From a checkpoint of a small transformer trained on Wikipedia: vocabulary 8192.
Each number is 128 + 24 x the weight over its row's rms, rounded and kept within 0 to 255. Layers, rows and columns count from 0. Numbers have three digits each. The size before them is the row's rms in percent of the matrix's.

# layer 4 MLP up, 2048x768, rms 0.0226, rows 622-664, columns 0-63
101:113148133119163090099121121103137069125112122159142101130102126130135134124122166144153121110127130135075116127123110109129095091105124157154138153102094155153145100122120178115137138152131140
104:120137131120169151124132130120123120122073140115087125122105101151128154137098122121155119102133127142119085114173102139141099144150149121110125152148120121142152115121143158152146131110118122
097:145162142126155113162095134129083161136131147153169137070160089141125148148126126151167135114137117124171123069103142112122118124144129099119122132122142129106133099108092114140136153135132154
097:158147153139153129140172149139089151123082164108132156147137133131143124169097112135124136112144121127125120100123087170125144145079160141109165148116166132072106141161076100102137128210119128
099:154150117156167153134124139088124120145142105121133101147118154122105085147105143154150140106117121135155147109140102104155147126099121132088122148145160082109155118088148136132112116129133167
105:148131139159131136086127169136097131116122096109133133140155113141131157091132111106119114131148122139120132130139165156127107138119085154128125139126151103138168131140091126164185145097120136
106:105090126102099122125134092098114078129146157151136119107132156122102133127118151190101125147137136155144091089146139115133102107149123087145143141091114127087101164149051093074151177149136168
095:136125096109121127128106135067147133155142122144110108127095095122101089094147089113160140154106089119115156092140116100126113131154122098137128104155126112137128150134138123128131047134148132
098:125146097134104133208129123158116137100166115129133173142130098128134122154132091132133154131109124124137129132139124104130113128176109146139145114106108118128140155129118116145082114116152127
101:159117164133112127117102124088106108113135146138130131147115131118121164148107111148147129114141135128162130169087120123126116121138146121139182123121109085114150143107138138129129133130149133
096:148150175124116137115145092125096158136115173164125100124137149144122122161141149133114116116134142135119167096127138093120137177107119118157204135048130129141132146186100094141119131101144072
101:129138133121141155107137093148132130120138093095105147118127161159080143117123122112181119132145129148193114116180162164108097145136132150069110114150171180161087154125130127097122134118167131
099:149113164131157105147138174162145133141116148158068106137127155127118133156141147139125135130120127133143157152143093111132064103133120123135127143144141113117169135114163135121103098132141149
095:144127128095141081142126144166130118128162112124091159100140148131088139118099123119122114116123126135183107138131139100153169131152126117147092136134120144096131131182136079103155114117127123
091:143124143121152093139158149134132155098145185176184157152117127129124162107131126124124140134120143207119086100138091097133141094152135089150172085131121129107104109100141142123158109129129134
104:128132156100116087103147105141109139084099129145096149100133142120171144127144150138163149094130155130121155134115122110124150162110118156133136166153121147127152119131144165125113175162161124
100:137106157138169097131111141125118161154144092146121122108110173161123097159148162111117102169082136109142133135137120121102131088117123094092126141096137125109111114121122146127131130160107149
097:139088098137106080175141117091128171120116176091123158101149100148139077124164168128150157126119101156134130129147175125119143168153162169122114155124117096156149131149140174097091141149119132
096:100106175154162187119091135148162160122126065116186096114126154139096117135107130084135131143140130102146149125112082125115129160137159105145092087089141156138165132127112159135112124102120124
100:104120134121123146164104140173111134101125114130099107129138144123177101111128164136118124159098104080148111126125144107131108113123112133163134137149156133076145124150128136118145132134093162
099:142123111104130109173138165145092132162152084121152103142170145123148108096163108139134121172142141115115111125154115151126171122131117115133129080140150083139170164120173113108195138098093140
098:144085137073164134145099145131102146155157164109132170121167071149097137103140102132104115139108133140140117145097154163117119097149148165151117167129158138143172114151121099139102129107125133
097:116128126083117150165136139175127171148086129135125159151124116137161142115144114115146144119144111129119125127136133128131094125144108099117123160097106170126110123084129176119098151088165129
097:111143106125143146157123156134151099114113083090149149103090109172147124135101117114092132130126141117153154146159143110111108120096134159157163135158112118096079141129138107138151131110120128
099:112118130133136089117140121129094203100152120170126075094092129114109129121156113126125115147164148131121112107078133170134120172143176101133109110089115076114144116117093117126153129083126108
102:170135140097105128133129127105117136140127134112093155128104108157130121102093108159174149131155159132150096135146154131135149094079146116142174082123153108147111160105111116129136131118147135
096:132126162138139137157143122116070106123121166143134195123116128093130172120122113113124116161120125122146101174150125121134126131158156134109127079144118120147146105127105084169127123120162108
098:144147162120092131174156137124157101111126118091155121142139143054116130140145117143150108163134112119093131183068099122093150105115128142103094126174125128116178178123093129128134100139113144
098:101130104116086146128161177108152151114117134107140139142123107116123130117103105119113147109142149159130126129160131078131163126106102139134105137108082127083181075078086121141151103141105126
105:129170173134162108158110171113146142115148128144125132121130079115146086182129132114147126097087101126108165135119105112157124131166163108147119118123158116131123121120098134170156121150094111
107:149106134139150137121115130110183108081141114140128114113147141107124103127080117080144161167122156132131149155095125092122134125106107115149154107146128087166127096143125154151094085143138132
093:121140134105130136125138113153127120118154154149135132134140147071098182130106115106183111136097120109099126126128157090120107113100159123112114121154137089127103119142103142086114111128154099
103:112130114131095159166134108137152107133125128142134104125130140116068141137117090091110123158106144206116136138105129137127161120143109111125127140138095155104141111153159143148124152101165135
100:114151078085092102101141117132116130140131147100130132114119105135127115116119160155117124197109146157138182134148103114138138138170144154146175138086177154088139115127150113143145117143095106
099:161099129169132149104174076131196110124160088107128106147093121100120116133114092113079143167115124119151170114159158106127072154102088091113125114134136130108116111142158091117188122099116165
105:142144108158132112149138127133143125120092124125139116146136133118180112148124150185130107147124133128121134103143137169090181160135150149114123153144142114147151157087104159134107126135139097
099:131117181118140134111090087146142110150116180181146146100066130157142155142111122142131097111123117127123145165123168118104090092118099147167146114148109093152135110157141141106123130105131140
103:108142154151166135114158074140123105175112137120096142104148122142100131115141151119120123130121095148110090107102141163146113103135102139092122129125172160078099139074108149126135145160182154
102:141131154134155185165108112097134110135127154142158117139131112116125132126138131096123127136059134143107122112132161133134118154097132161190117126140088111145182124125121100095144121114108132
096:122197099112131121138131134137150107115124132118106095171161134140110101138148130144147134137118139150167096098126111112129141104161103159064159160106137117121177155144111145104108138138124126
102:125119115094163116170119133114082104102121085186141126098171104125092125094125158124128120097135123121121134098170131123139147144121128131115122126123127093101112128123114175153131113114156103
102:151076112126086165122109133128106147173135142083090173143150164111122171129117085136118143087158129170135100128088159148123130108135147130090138157147146081141138163103146120113122092116132103
098:143125083158132163133099156084135133179159156099113151156154054127114194144167075168138105147133132146128147123116126159129132125109130142104129104123085117166141128096086143141125130144104158